Each number is 128 + 24 x the weight over its row's rms, rounded and kept within 0 to 255. Layers, rows and columns count from 0. The size above them is the row's rms in percent of the matrix's.

# layer 5 MLP down (transposed), 768x192, rms 0.149, rows 116-168, columns 0-63
size [102 114  68  96 105 110  95  76  98  86 106 102 108 104 106 102 102  96  96  93 115  98  82  96 102 103 105 104 106  97 101 110  92  96  85 105  91 108 105  97 109 111  91 105 101 105 110 103  98 101 111  76 104]
[[113 105 146 108 163 125 108 129 141  73 114 125 130 133 167  93 146 134 133 146 157 129 129 100 121  97 141 112 133 130 166 123 151 155  90 168 113 125 125 146 142 150 103 140  87  81 117 143 126 118  72 141  89 125 126  94 130 148 145 141 118  92 140 176]
 [110 136 124  95  72 118 124 116 120 147 160 107 127 153 120 122 107  96 171 134 160 117 126 141 174 119 171 118 113 134  86 123 141 115 118 126 105 110 118 150 136 190 185 160 142 144 157 136  94 138 126 185 134 137 128  95 176 144 131 153 108 130 130 151]
 [155  80 123 146 143  86 116 113 145 150 135  66 138  99 127 114 113 173 156  96 112 127 131 111  88  96 121 112 115  70 156 141 133 115 113 149 155 137 110 110 106  93 168 107 128  99 111 102 111 100 132 122 128 134 120 105 125 133 111 150 117  98 138  64]
 [109  83 153 154 115 149 112 136 142 109 140 135 102 104 111 137 128 104 114 135 160 128 129 154 111 101 122  79 114 122 113 123 141 169 107 143 174 151 106 140 132  90 112 174 116 118 138 141 151 110  96 119 113 111 124 161 126  94 124 127 113 122 161 145]
 [144 152 141  99 117 140 121 110 107 142 107 124 145 141 159 112 138 186 106 162  76 111 106 108 102 143 155 129 110 155 116 124  65 101 122 125 108 137 110 158 122 131 101 150 123 109  94 155 114 131  93 166 125 143 167 137 161 163 148 146 128 120 127 164]
 [112 133 161 128  84 131 142 130  72 129 162 110 127 108 141 125 130 127  87 126 117 103 120 136 128 174 113 131 148 100 113 155 133 118 163  72 164 108 123 169 122 126 100  83 132 149 146 150 161  99 139 152 139  97 157 116 144 107  96 116  95 104 129  99]
 [146 127 149 113 147 146 114 126 104 122 114 131 105 121 164 138 115  82 137 120 131 115 118 114 128  87 103 181 151 141  99 133 138  98 150 162 154 113 137 146 135 134 145 150  93 122 164 127 116 124  99 103 130 129 130 170 163 133 109 115  88 122 167 124]
 [177  87 154 138 108 118 124 128  88 106 131 112 121  98 160 149 154 156 122  99  94 148  94 153  76 114 119 113 154  91 125  99 100 135 100 120  99 100  91  92 137  91 148 107 133 147 142 108 145 141 172 134 141 112 129 150 160 113 138 107 101 142  92 108]
 [151 122 127 139  65 131  91 131 167 126 109 173 158 145 160 116 151 134 104 164 107 100 146 134 108 106  84 164 110 130 106 104 123 109 160 130 140 142 124 144  84 132 147 165 140 104 173 162 136  94 125 165  98  97  97 109 141 132 155 136 114 118 100 137]
 [139 120 107 131 113  98 104 121 126 149 117 117 140 168 130 152 117 146 128 125 100 108 151 148  97 153 115 108 104 128 114 104 150 139  97 117 123 168 136 128 127 102 147  99 124  94 108 167 127  97  89 115 147 107 144  96 111 160 160 169 151 147 134 182]
 [132 107 133 108 132  83 131 129 114 177 136 134 136 126 110 122 127 164 191  81 128 142  99 164 130 132 102 120 120 139 104 131 127 135  99 126 123 104 123 163 132 134 131  80  79 155 133  67 145 167 121  77 145 144 189 140 103  85  88 114 134 114 153 169]
 [183 134  85 142 142 153 174  83 146  89 157 152 124 151 180 133 122 145 143 104 112 109 102 121 156 118 138 100 114 132 152 139 106 132 120 122 111 135 139 146  83 108 125 110 156 124 130 117 167 153 106 147 117 126  83 106  87 114 105 107 154 167 121 138]
 [109 132 131  96 125 118 169 120 146 111 129 134 123 135 146 125 120 127 112 153 136 120  76 141  94 122 175 188  93 159 142 141 174 161 133  88 143 131 147 111  97 136 200  62 110 112 104 129  99 141 119 144 127 120 158  99 111  81 159 149 115 158 110 122]
 [101 116 131 118 108 163 117 117 118 157 140 117 198 140 126 178 153 107 120 149 110 150 139 141 137 115 116 102 106 153 170 128 127 124 123 108 129 156 159 155 111 139  85 111 125 106 125 126 153 124 126 100 133 137 106  98  94 156 103 135 168 132 148 115]
 [146 138 128  74  98 150 120 130 143 107 129  96 135 123 104 119 137 134 112 128 122 193 175 126 125 159 113 112 106 105 142 154 135 118  90 113 119 132 121 138 111 150  90 158  89 109 136 147 122 154  82 129 121 146 137  84 146 151  73 132 170  82 136 132]
 [125 102 103 144 158 164 148 102 133 114 122  92 115 169 138 133 158 117 143 130 125 116 124 164 144 189 159  99  99 149 115 139 137 142 177 150 151 153 132 129 129 100 103 109 102  99 113 140 140 131 166  96 156 126  94 124 157 145 148 152  92  96 172 176]
 [160 178 140 116  60 101  98 116 122 124 133 116  87 108 143 123 151 123 137 136 100 134 144 133  99 119 156 127 133 125 117 143 127  94 112 130 117 122 161 107 116 124 127 149 138 138  72  90 147  92 130 167 173  86 122 144 104 108 147 149  98 137 125 109]
 [ 99 119 131  83 122 131 130 120 128 110 137 169 135  93 166 121 131  86  95 119 115 123 160 105 120 107 126  94  66 134 116 124 105 119 102 148 160 116 161  95 125 112 158 107 111 115 103 137 154 147 157 131 131 119 150 140 127 105 137 112 133 167 108 131]
 [177 130 121 114 111  83  97 134 157 140 134 138 121 115 163 129 133 134 150 118 125 105  72 117 110 135 106 146 109 174 118 110 130 111 127 123 173 135 117 149 143 102 104 148 119 139 131 137 166 151 143  97 112 156 120 110 126 145 146  87 148  88 113 148]
 [137 141  79 112  73 126 126 113 163 147 101 109 123 163 139  83 155 106 107 149 119  74 110 134 142 138 141  96 157 138 117 109  84 107 120 178 142 133 111 166 130 126 119 123 135 147 121 134 132 105 132 148  89  84 128 131 110 118 139  79 101  99 114 161]
 [ 97 115 152 150 156 130 136 122 124 165 142 130 100 160 138  80 145 160 113 150 128 176 114  86 131 159 132 126 134  97 170 115 123 101  91 138 124 132 147 122 129 120 113 169 131 110 108 103 153 109 147 166 116 102  80 135 138 141  92 117 131 131 127 155]
 [135 140  98 176 134 104 115 139 117 116 144 148 121  84 128  94 144 140 133 133 115  74 149 135 103  84 112 137 190 107 171  92 185 121  86  85 119 138 104 108 136 152 124  87 115 143  79 115 133 139 117 110 136 101 101 108 104 128 162  87 154 124 140 102]
 [128 125 152  91 129 123 122 145 124 139  94 122 148 158 142 114 137 147 112 122  64 145 142 143 163 137 127 147  96 148 138 110  95 178 172 112 167 159 140  95 143 163 174 134 143 149 120 103 105 138 140 123  90 101 104 105 114 107 142 171 127 157  78 106]
 [134 126 162 141 117 138 162  72 139 145 124 133 138  99 111 108  90 119 130 118 127 102 130 122 134 159 116 102 132 217 141 123 110 119 158 138 107 114 143 129 125  82 153 114  93  73 152  81 121 125  91 136 119 151 139 154 132 120  85 129 164 163  98 150]
 [101 110 142  89 106  79 107 178 159 146 132 132 127 135 148 147 129 157 104 148 145 149 138 125  81 154 105 186 128 102 123 103 155 136  96  88 109 151 103 121 127 170 147 143 160 138 118 132 109 134 161 142 130 101 138 112 118 144 103 116  98 152 125 144]
 [103 105  98 138 172 170 132 137 142 154  86 123 103 121 145 114 152 132 103 158 140  91 146 130 114 124 137 133 100 135 184 113 129 144 168 122 120 160 104 122 138 132  74 113  92 107 101 145  92  95 117 137 103 123 135 126 106 106 127 102 138 107 137 100]
 [ 75  99 168 147  89 148  95 144 111 127 168 108 124  99 138 132 178 100 145 141 130 103 159 126 124 125 119  96 141 128 129 109 118 118 145 177 127  99 142 152 126 116 135 132 176 111 100 131 153 136 120 140 120 172 101  92  84 159 160 175 132 123 146 124]
 [ 87 153 162  78 163 115 121 130 134 134 133 164 175 156 119 135 167 135 150 131 174 123 129 108 141 157 167 146 101 149 113 142 138 119 116 149 114 148 116 126 130 141  83 107 146 131  97 141 122 142 136 159 149 132 129 135 103 118 143 152 141 137 107 111]
 [129 141 113 113 145 119 181 103 158 112 158 129 147 137 151 174 118 145 142  78 146 117 121 141 143  99 129 121 121 125 147 152  81 131 139 166  87 101 166 109 120 124 141 116 172 127 122 161 100 114 108  94  81 144 129 123 134 110 160 153 120 106 103 134]
 [103 111 118 129 184 127 187 112 101 107 121 160 137 120 128 133 135 110 120  81 161 128 110 133 130 131 152 106 155 128 112 120  86 154 181 125 117 130 110 126 150 145 126  94 102 140 112 168 140 124 160 109 137 165 111 130 116 132  93  93 118 137 117 129]
 [176 125 102 125 117 124  76  83 112 141  86  82 141 142 150 147 112 113 140  85 141 126  72 166  93 171 156 121 149 133  90 139  84  65 115 112 166 126 153 139  88 120 111 148 126 147 143 138 144 146 117 129 114 162 121 133 125 171 135 137 123 149  96 119]
 [151 114 129 149 184 134 167 151 108 108 127 131 105 155 139 153 106 160 127 151 135 143 146 116 126 138 106 152 126 134 132 175 147 186 101 115 149 154 109 143 136 112 133 174 101  94 137 117  97 142 142 134 176 180  69 122 111 131 118 156 147 116 129 112]
 [140  95 166 134 127 150  87  96  67  96  87 125  93 116 122 101 156  91 113  95 101 133 161 127 117  90  91 118 131 186 110 116 133 162 133 132 156 114 131 126 130 110 183 113  87 105 120 108 133 114 106 163 141 106 127  90  93 139 106 130 149 150 121 129]
 [ 78 123 128 109 157 157 144 119 112 140 135 151  96 166 125 124 137 114 140 144 132 126 112 142 102 111 144 132 145 131 129 110 129 186 141 129 117 148 164 113 113 156 103  84 114 134 151 114 104 155 132 160 167 164 101 168 122 114 120 122 130 143  98 125]
 [146 116  90 106 159 131 122 112 133 144 114 131 112 133 136 116  93 121  86 156 115 124  97 121 101  99 133 154 155 155 110 160 103  78 135  97 101 131 132  98 110 136 134 121 133 139 141 135 106  95 122 104 132 156  82 148 150  78 111  64 148 139 127 118]
 [115 160 130 121 145 125  97 110 138  92 107 147 134 134  94 149 156 140 136 136  62 119 144 126 118 143  66  98  92 141 128 148 141 101 137 118 119 110 124 127 127 164 154 134 137 158 133 167 146 134 150 129 120 166 147 150  92 131 180  96 160 148 128 107]
 [109 137 113  92 128 136 147 130 151  87 125 100 113 127  81 148 144 141 158 126 113 167 195 140 105 125 114  67 176 115 107 111 150 123 184 136 123 120 101 128 182  94 164 115 132 144 105 130 142 129 102 148 145  87 136 152 140 141 137 156 128 102 102 129]
 [105 154  84  84 140 147 108 167 119 132 157 131 117 147 137  92 122 108 120 106 155 102 146 102 133  69 121 106 170 137 114 117 113 120 141 124 105 140 108 140 135 172 163 137 158  89  65  88 125 134 150 127 142 157  92 100  75 143 140 101 108 144 124 120]
 [130 121 127 101 140  88 143 143 156 111 147 155 128 147 116 147 120 121 140  98  85 125 136  99  93 143 112 149  97 146 147 169 124 153 164 135 163  99  95  82 143 151 124  78 120  97 163  85 115 129  99 116 148 140 128 113 132  95 135 107 133 133 162 157]
 [162  92 128 128 113 152 215 125 144 118 123 151  89 145 145 144 139  99 122  95 122 140 160 159 107 127 134 136 103 152 151  99 161 116  88  90 102 164 190 130 136 160 156 121 125 127 106 114 107 184 131 144 137 159 185 105 119 156 140 127 100 140 141 132]
 [165 143 146 132 147 144 161 173 106 106 120 133 128 118 150  75 113 142 145 133 120  93  46 118 121 139  73 136 145 151 133 144 144 110 131 161 106 111 147 145  77 115 165 138 153 126 115 111 181 149 118 182 130 129 148 135 110 107 127 135 124 137 149 152]
 [102 133 148  93 144 107 112  80 167 150 146 107 130 112 134  89 139 166 137 106  80  64 117 143 115 181 129 117 119 180 163 120 129 128 115 149 112 121 179 105 117 156 112 131 152 170 149 144 138 103  85 143 120 170 140 139 179 118  96  87 139 135 104 110]
 [ 95 161 122 115 115 127 151 128 154 145 149 116 171 125 124 159 125  94 159 106 156 119 146 131 111 131 141 157 114  79 135 137 144 111 146 135 141  86 153 107 139 121 105 108 163  98 107 119 102 145 120 185 117 109 128 109 146 157 142 138  94 144 110 180]
 [107  99 188 132 102 121 136 142 134 143 105 107 140 140 121 153 100 114  78 116 130 110 122 132 120 142 137 130 122 144 120 121 121 119 117 123 157 114  92 167 141 135 101 118 127 120 113 124  91 120 102 160 138  98 128 113 142 123 157 155 111 147  96 136]
 [152 168 111 105 132 122 140 138 150 163 137 119 177 123 125 141 126 135 132 160 117 158 119 120 143 103 129 158  71 117  96 139 133 153 132 112 118 143 135 168 125 136 105 106 164 151 145 181 103 120 108 120 135 145 160  95 112 162 112 152 133 177  85 117]
 [119 105 113 134  90 104 105 103 115 138  94 133 105 126 126 120 161 165 144  95 169 150 150 158 106 116 120 164 128  99  87 117  89 112 125 149 130  73 146 113 121  84 121 133 130 122 101 178 118  91 124 109  72 152 166  88 120 100 167 109 151 125 167 150]
 [129 119 121 125  83 124 114 133 146 121 126 143 132  70 103 121 122 143  92 141 126 104 111  84 152 146 123 128  87 126 120 120 119 116 119 146 176 178 140 136 124 148 160 139 126 153  84 141 171 142 147 131 130  78 103 177 115 141 141  92 179  89 131 145]
 [128 110 159 140 124 183 135 155 127  78 142 155 136 146 117 137 122 104 113 119 140 174 118 137 131 125 162 141 143 128 141 159 134 124 208 115 153 121 114 153 114 115 118 146 120  85 115 118 130 115 128 115 117 162 169 127 132  96 144 111 112 137 116 119]
 [154 102  89 116 126  94 151  93 177 125  73 139 139 150 129 158 142 157 123 140 124 163 112 101 167 123 129 141 151 156 122 122 139 108 123 134 156 118 100 156  87 132 199 144 140 125 148 119 123 104 139 132 151  92 123 176 124 111 160 129 120 145 156 137]
 [134 128 134 114 136 138 148 125 123 123 174 131 104 147 112 100 130 150 133 173 110 138  81 129 155 184 132 138 174 138 154 130  87 150 117 115 147  90 152 171 130 111 107 158 132 119 124 157  80 119 172 125 140 116 115 133 145 144 129  98 151 125 100 134]
 [102 148 121 102 142 114 136 127  91 117 118 109 121 156 162 145 135 134 153 115 129 122 147 126 112  97  96  84  95 123  92  88 117 133 116 126 133 146  74 146 162  99 148 114 110 127 140  97 127 118 124 161 140 115 127 137 118 172 118 156  87  97 155 118]
 [127 148 152 161 164 132 188  66 139 155 124 122 136 142 115 134 144 121 135 136 132 117 118 138 115 138 151 108 122 132 156 105 101 128  75 181 141 134 122 124  95 125 154  89  81 127 131  90 128 114 138 124 154 114  83 138 143  91 124 149 159 100 139 101]
 [146 120 127 132 132 119 104 151 132 120 119 154 108 190 121 140 150 141  82 133 119 152 168 112 137 142  85 124 127 125 141 125 142 184 170 122 123 120 143 145 102  93 144 125 109 107 163 150  99 142 113 128  86 151 135 107 110 138 109 148 134  91 135  98]]
# layer 5 MLP up, 768x192, rms 0.153, rows 117-168, columns 0-63
size [106  95 104 107 105  94  88  95  93  94 110 106  97 106 100  97  96  96  98 113  95  91  93  92  92  92 109 113  98 110 106 101  94 102 108  98 105 100  93  99 115  98  92 104 109  96 109 102 105 108  78 104]
[[113  90 158  80 115  87 111 112 134 109 150  97 132 165 145 132 160 107 131  88 147 132 143 172 144  85  90  97 101 111 119 133 167 122 126 126 144 143 193 131 147 131 106 136 149 183 111 126 109 125  73 138 151 121 149 107 113 115 109 126 148  82 135 117]
 [128 179 158 134 112 155 144 137 147 137 133 125 119 126 145 149 131 146 157 138 129 109 120 116 144 109 101 149 121 139 165 112 124  86 145 151 169 103 133 149  97 113 136 139 149  99 144 144 127 121 139 112 120 157 164 174 122 106  71 124 146 146  94  92]
 [ 96 168  98  96 139 116 125 103 117 130 156  83 141 122  64 140 117 144 149 118  95 142 111 105 142 153 138 133 157 117 126  91 110 136 163 141 111 133 179 121 141 154 125 125 143 148 173  96  80  89 105  85 103 137 150 117 145 122 113 112 168  81 144 172]
 [117 132 155 127 124 147 123 133 130 154 155 151 129 143 114 138 117 131 123  74  89  98 102 115 181 123 139 125 110 164 166 105 107 142 165 162 150 146 172 148 113 141  97 113 125 146 166  94 159 116 115 144 164 123 137  98 125 132 137 136 144 115 103 146]
 [156 152  72 134 149 102 113 102 128 120 112 147 106 132  94 120 148 103 117 106 159 118  86 122 103 150 113 120 159 139 171 103 132  91  83 140  76 154 131 119 100  90 160 190 109 145 138 129  98 123 143 126 143 110 130 105 105 119 141 155 165  77 136 105]
 [130  80 119 160 109 126 157 166 142 147 145 132 149 162 130 150 155 163 150  92 112 126 111 172  77 136 107 139 148 120 103 110 146 152 120 131 128 124 138 119  99 140 159 150 108 119 147 111 158  84 135 131 135  87 122 113 104 135 160 155 131 124  71 152]
 [ 94 134 100 176 102 157 132 145 104 134 111 133 106 137 142 159 118 104 115 104 135 130  76 146 132 139 112 129 120 102 116 151 111 161 127 139 116 135 197  75 138 158 120 112 139 121 111 101 131 119 107 133  48 162 132 137 144 135  86 133  98 134 128 138]
 [142 125 114 139 161 146 142 122 142  68 148  99  87 151 116 142 133 105 143 135 148 132 104 108 139 124  68 146 132 151 114 146 149 139 100 118 101  91 143 148 176 116 149 130 114 132 175 122 181 104 138  40  72 147 131 171 129 132 139 104  92 168 100 150]
 [127 121 117 100 144 146 166  97 138 109  82 134 118 104 144 132  93 155 112  96 140 149 115  90 168 108 136 119  97 129 139 111 107 118 104 119 164 159 133 155 119 121 138 144 114 157 143 135  76 134 120 102 122 153  96 186 123 163 110 126 126 150 173 165]
 [151 131 100 132 112 146  99 152 188 141 113 115 149 131  73 117 180  78 163 162 147 149 137 112 110 161 117  81 121 171  94 131 137 159 140 145 108 169 106 128 153 128 153 105 164 137 138 172 132 111 122 153 162  94 134 148 182 164  87 166 136 125 142 144]
 [145 111 126 164 153  83 123 177 140 146 149 113 168 109 129 128 109 140 143 138 135  98 150 157  99 127 159 131 145 136  93  97 108 168 151 158 119 139 152 153 168 135 117 120 126 152 126 148 151 110 124  70 146 127 111 109 166 142 142 121 103  90 110 107]
 [101 127 124 128 117 126 127 131 166 152 118  92 174 149 130 166 107 116 146 116 120 135 122 119 138 124 135 115 124 110 105 138 159 111 125 123 134 137 138 101 105  80 122 163 122  79 144 133 152 138 126 135 139 152 152 139 150 174 152 120 110 116 132 130]
 [189  99 160 145 175  94 152 107 107  82 157 151 120 158 144 145 114 104 131 116 151 100  96 106 136 132 167 129 170 142 123 111 124 152  97 102 115 140 117 145 155  80  97 140 142 134 125  95 139 115 126 123 128 120 134  68 137 131 150 148 132 135 117 102]
 [137  90 151 145 128 102 153 110 108 138 138  98  80 138 125 163 115 126  91 187 139 139  77 116 136 125 146 121 111 152 159 103 122  53 133 137 142 111 146 163 150  76 131 134 126 141 131 109 117 137 132 136 132 128 137 138 163 131 151 141 126 130 172 134]
 [152 148  77 147 109 120 134 147 137 112 156 151 104 145  98 119 121 124 139 174 157 132 109 113  78  86 152 139 150 123 135 172 103 148  75 133  97 141 156 126  91 193 104 150 137 140 141  88 174  97 128 140 135 113 117  69 104 158 142 125 129 115  98 118]
 [112 109 131 124 145 117 158 106 137 142 145 126 120 134 141 143 114 132 151 125 128 117 142 134 124 143 126 153 105 115 154 126 157 122  93 155 140 109 130 124 141  99 101 137 165 140 161 117 147 118 113 135 139 159 125 107 139 148 132 121 164 114 137 132]
 [109 104 101 153 140 146 130 125 149 129  84 136  98 166 176 147  66 152 180 111 155 134 141 118 177 152 109  92 122 141 101 144  99 122 114  67 132  85 128 132 139 159 131 126 133 149 142 129 113 129 132 103 109 141 175 135 156 114 131  84 127 112 143 139]
 [132 144 146 158 160 161 121 145 125 152 122  84 152 141 148 123 104 184 120 112 107  75 106 115 123 142 147 150 143 110 138 133 128 129 133 117 107  74 119 131  82 111 189 123 121  92 106  98 143 126  72 140 112 133 119 127  80 156 100 163 136 148 101 101]
 [146 157 145 132 142 109 145 172 119  40 118 131 142 127  89 126  87 117 122 144 136 178 106 160  88  98 118 135 119 137 140 100  88 117  93 146 108 153  70 131 136 143  93 105 150 160 136 150 119  85 127 124  86 146 177  81 147 172 114 140 182 102  95  93]
 [110 161 115 123  83 171 127 146 119 142 150 105 126 113 134 122 124 139 120 137 102 129 107 131  99 110 120 133 109  91 129 110 148 118  96  93 107 131 138 103 158 120 116 146 157  87 132 110 114 125 147 144 118 127 133 124 112 154 137 134 119 139 135  92]
 [184 131 138 104 146 108 156 130 149 117 100  93 148 122  94 108 109 112  80 143 118 166 149 112 166 142 135 124 108 102 139 159  65 102 113 146 139 128 113 136  96 105 122 103  93 127 143 110 143 105 124 143 111  98 118 121 125 115 151 167 106 104 147 127]
 [104 137 122 169 108 186 131 130 136 109 109  99 124 125 124 113 110 153 142 107 181 129 120 105 160 154 117 101 131 138  99 157  92  75 168 165 152 114 129 118 104 138 166 141 107 136 140 113 120 155  83 149 136 187 141  98 113 155  76  83 125  95 112 116]
 [141 142 152 141 139 137 128 158 131 106 148 160 121 114 120 137  86 172 117 107 131 153 141 121 148 150 143 141 133 132 126 122 110 137  75 115 113 120 155 109 131 102 130 130 127 107 121 128 115  97 115  84 129 167 108 107  87 161 166 133 104 109 194 200]
 [141 128 183 128 140 111 138  70 121  94 116 110  99 115  87 119 159 105 109 112 106 110 126 147 118 116 146  92 184 167 160 171  95 168 122 125 155 116 138  95 121 118 153 121 100 142 158 127 167  88 136 131 102 181 148 101 101 142 121 126 187 146 100 128]
 [126 160  81 108 128 111 141 175 179 128 168 135 146 107 140 124 118 108 166 135 198 126 105 121 135 105 109 110 123 155 121 134 149 130 133 104  74 162 129 118 111  80 172 113 123 113 107 134 175 127 170 103 144 127 127 138 105 114 141 115 118  82 152  87]
 [136 115 127 177 126 121 114 157 144 130 128 103 141 110  99 167 121 132  73 139  92 154 162 151 118  90 106 148 153 109 125 143  96 104 112 131 153 143 159 143 161  99 108 163 113 125 127 102 142  83 166  94 135 114 111 140 126 119 117 109 150 148 105 128]
 [149 146  85 148 121 123 113 156 115  82  80 120 115 131 131 158 157 124 155  87 115 165 133 154 141 139 108  98 181 141 113  92 116 105 131  98  59 162 131 146 112  97 144 135  95 139 103 142 133 135  97 156 150 128 121 100 126 150 144  97 114 111 148 103]
 [120 144 129 168 147 138 104 172 116  79 172  97 130 149 105  97 120 124 156 162 133  72 150 123 147 120 102 162 104 126 127 131 135 107 112 158 138 140 149 114 176 143 160 144 132 124 108 140 121 104 146 103 129 126 149  87 119 144 138  86 120 126  85 140]
 [175 144 151 130 102 124 158 109 153 131 142 113 104 128 144 123 134 110 130 148 128 107 113 108 108 139 119 128 110 102 145  99 144  87  94 132 117  97 107 130 141 142 154 150 137 158 124 124 144 154 104 117 142 117 125 141 201 122 163 102 134 126 164 138]
 [ 96 130 123 121  92 115 159 138 119 105 130 114 112 129 138 135 129 120 155 108 114 100  89 140 135 104 137 136 139 104 111 102 167 130 139 161 132 142 134 129 149 150 136 157 138 144 125 112 131 136  93 145 121 117 176  93 113 140 135 119 156  99  92 105]
 [ 85 102  81 150 125 123 111  66 119 132 160  96  68 121 123 137  98 139 165 114 149 136 148 165 153 122 132  97 111 124  76  91 102 129 134 114 109 130 149  97  77 138 125 140 146 129 120 116 132 131 140 103 118 131 172  87 134 119 131 107 156 120 119 156]
 [114  93 147 126  92 136  72 160 157  83 129 135 105 133 138 130 149 115 105  86  99 118 111 116 133 137  64 131 160 111 138 122 129 141 127 155 111 132 116 134 131 125 102 135  98 127 110 126 109 157 140 142  90 126 103  94 169 152 132 100 128  80 140 169]
 [177  88 146 104 113  92 119 160 101 126 115 126 103 148 116  85 171 104 112 108 126  99  78 123 121 102 138 127  97 137 107 161 153 158 148 110 114 116 106 168 104 151 167 134 136 132 168 116 151 141 143 127 130 122 184 117 116 176 137 128 138 154 127 126]
 [127  98 115 136  95 121 147 135 125 157 103 101 136 157 102 104 177 151 138 133 128 157 155  99 136 114  88 128  95 144 141 131 159 130 113 145 127 133 147 118 160 143 156 134 171 152 120 109 124 143 114 122 120 116 142  75 141  97 139 167 127  89 196 142]
 [105 101 160 112 106  98 163 123 131 118 115 134 129 146 124 137 128 164 124 111 155 127 120 145 136 150  99 122 143 160  91 121 173  97 114 151 129  93 142 125 138 119 151 135 162 151 140 155 100 134  91 107 120 116 144 165 159 144 188 113 158 148 102 126]
 [184 119 137 137 141 157 118 127 143 135 111 144 135 131 117 111 104 130  87 129 168  90 128 119 115 132 120  79 144 119 146 155 124 113 138  76 151 128 185 137 116  69 132 114 149 123 113 131 148 107 126 128 125 116 151 130 120 150 166  97 108  86 108 118]
 [102 132 131 109  94 153  86 109  97 122 133  57 157 132 121 171 167 142 112 118 145 141  99 123 188  79 149 144 151 148 125 142 158 130 158 120 128 116 143 143 149 125 118 179 172 111 134 119 145  96 122 149 128 101 108 122 119 117 154 148 143 118 126  98]
 [108 166 160 174  95 148 178 136 111 167 150 156 114 135 146 119 108 100 143  95 119 165 143 134 143 151 152 111  95 133 176 158  99 108 152  75 130 119  92 156  74 170 119 148 125 104 107 111 139 134 127 115 117 155 120 135 137 184  96 123 125  92 153 126]
 [ 95 171 141 181  76 108 143 123 114  98  76 136 126 115 135  78 119 125 118 106 132  81 157 130 163 102 153 124 115 103 117 114 138  93 132 142 144 127 112  80 128 100 144 147 137 167 128 121 158 114 124 123  72 115 116 165 124 124 179 101  98 122 156 142]
 [164 120 127 142 101 123 105 167 144 103 186 107 144 125 118 120 111 137 104 123 117 145 110 178 138  85 117 154 148 122 140 108  98 140 102 132 149 152  88 146  85 109 149 140 135 141 119 122 102 110 121 146 155 160  90 130  97 150 120 123 186 148 119 150]
 [131 119 176 118 140 127 122 114 126 105 163 152 127  82 105 122 123 134 144  97 130 142 127 132 123 159 150 119 161  91  98 121 105 161 141 154 131 130 127 100 133 128 168 158 193 160 145 125 130  84 115 153 117 146 127 118 161 134 121 116  85 171 144  92]
 [176  72 139 126 119 124 122 134 127 100 163 157 127 155 111 155 130 152 136 135 139 125 127 102 118 163 101 136 121 137 115  88 145 131 128 111  83 166 110  91 117 119 146 117 158  86 126 113  78 110 106  92 160 121 126 117  79  97 139 140 166 130 131  85]
 [133 148 165 121 124 123 140 142 129 114 130  92 178 153  94 107 112 139  90 142 113 124 109 141 158 140 132 114  99 107 142 153 145 101 113  88 107 139  81 173 117 133 117 127 120 108  97  75 152 160 126 133 110 149 131 146 110 121 106 132 113 117 189 101]
 [159  87 145 106 120 166 120 137  84 111 152 165 124 149 126 149 139 144  90 138 138 125 131 160 143 137 125  90 137 121 109 120 110 168 125  92 155  98 145 133  93 106 132 118 159 124 156 139 111 130 125  83 134 125 140 139 112 110 152  91 118 168  94 119]
 [ 70 116 104 137 111 196 132 144 135 103 124 132 155 120 112 125 146 153 105 136 150 118 102 118 162 157 135 151 125 118 169  86 131 101  98 102  99 125 145 117  84 148 119 115 160 117 145 102 154 136 113 160 133 120 101 110 151 133 138 118 122 115 152 112]
 [161 139 146 163 132 149 136  98 133 141 121 107 137 140 114 116  89 109 151 111 155  91 136 171 133 139 118 142 100 180 148 126 164 141  73 157 135 100 107 134 153 144 122 116 119 128 135 119 112 126 139 146 150 101 167 149 109 140 165  92  99 104 103  86]
 [149 144 117 134 122 171 148 121 129 127 102 127 143 177 148 199  92 106 109 134 111 120  95 183 115 116 158 106 106 138 111 141 103 140 163 139 128 143 129 159 118 114 116  99 124 124  97 136 191 156  75 141  95 178  96 116 132 143 167  66 142 175 163 128]
 [154 158 118 150  78 105 137 128 147 122 135 132 121 119 131 163 172 149 113 170  93 128 107 109 160 151 118 131 138 121 149 192 132 123 142 146 139 143 164 121 178 108 140 103  98 135  93  96 162 122  84 123 105 100 129 114  65 148 132 105 115 106 140 127]
 [173 168 150 138 141 119 127  96 120 120 142 124 111 136 107 160 121 134 145 139  95 153 123 153 108 136  87  60 163 126 157 153 120 118 111 124 144 116 136 152 144 119 113 152 138 137 114 107 155 102 133 125 111 190  91  98 151 162 154 168 174  96 147 122]
 [118 127 114 135 132 149 149 126 142  96 126 139 131 110 108 127 133 133  97 142 136 112 131 116 100 123 111 154 110 132 126 100 115 135 162  82 150 143 134 139 132  91 113 152 120 137  92 102 111 104 163 144 149 105 120 121 110 124 140 111 103  92 118 155]
 [152  96 151 159 108 115 128 134 147 136 104 104 127 145 139 140 120 120 119 113 125 125 125 142  99 143 172 135 105 137 157 136 108 164  92 122 101 155 155 165 157 114 133 150 125  90 130 119 101 142  93 150 160 111 128 136 165  74 127 119 120 153 155 169]
 [173 141  92  90 122 120 148  91 143 134 142 126 136 136 138 136 130  96 152 119 144 106 144 151 130 146 146 103 117 144 100 157 116 133 115 147 128 126 144 172 157 124 102  65 141 141 100 140 122 107 135 136 173 141 105  99  96 156 150  88 136 156 124 120]]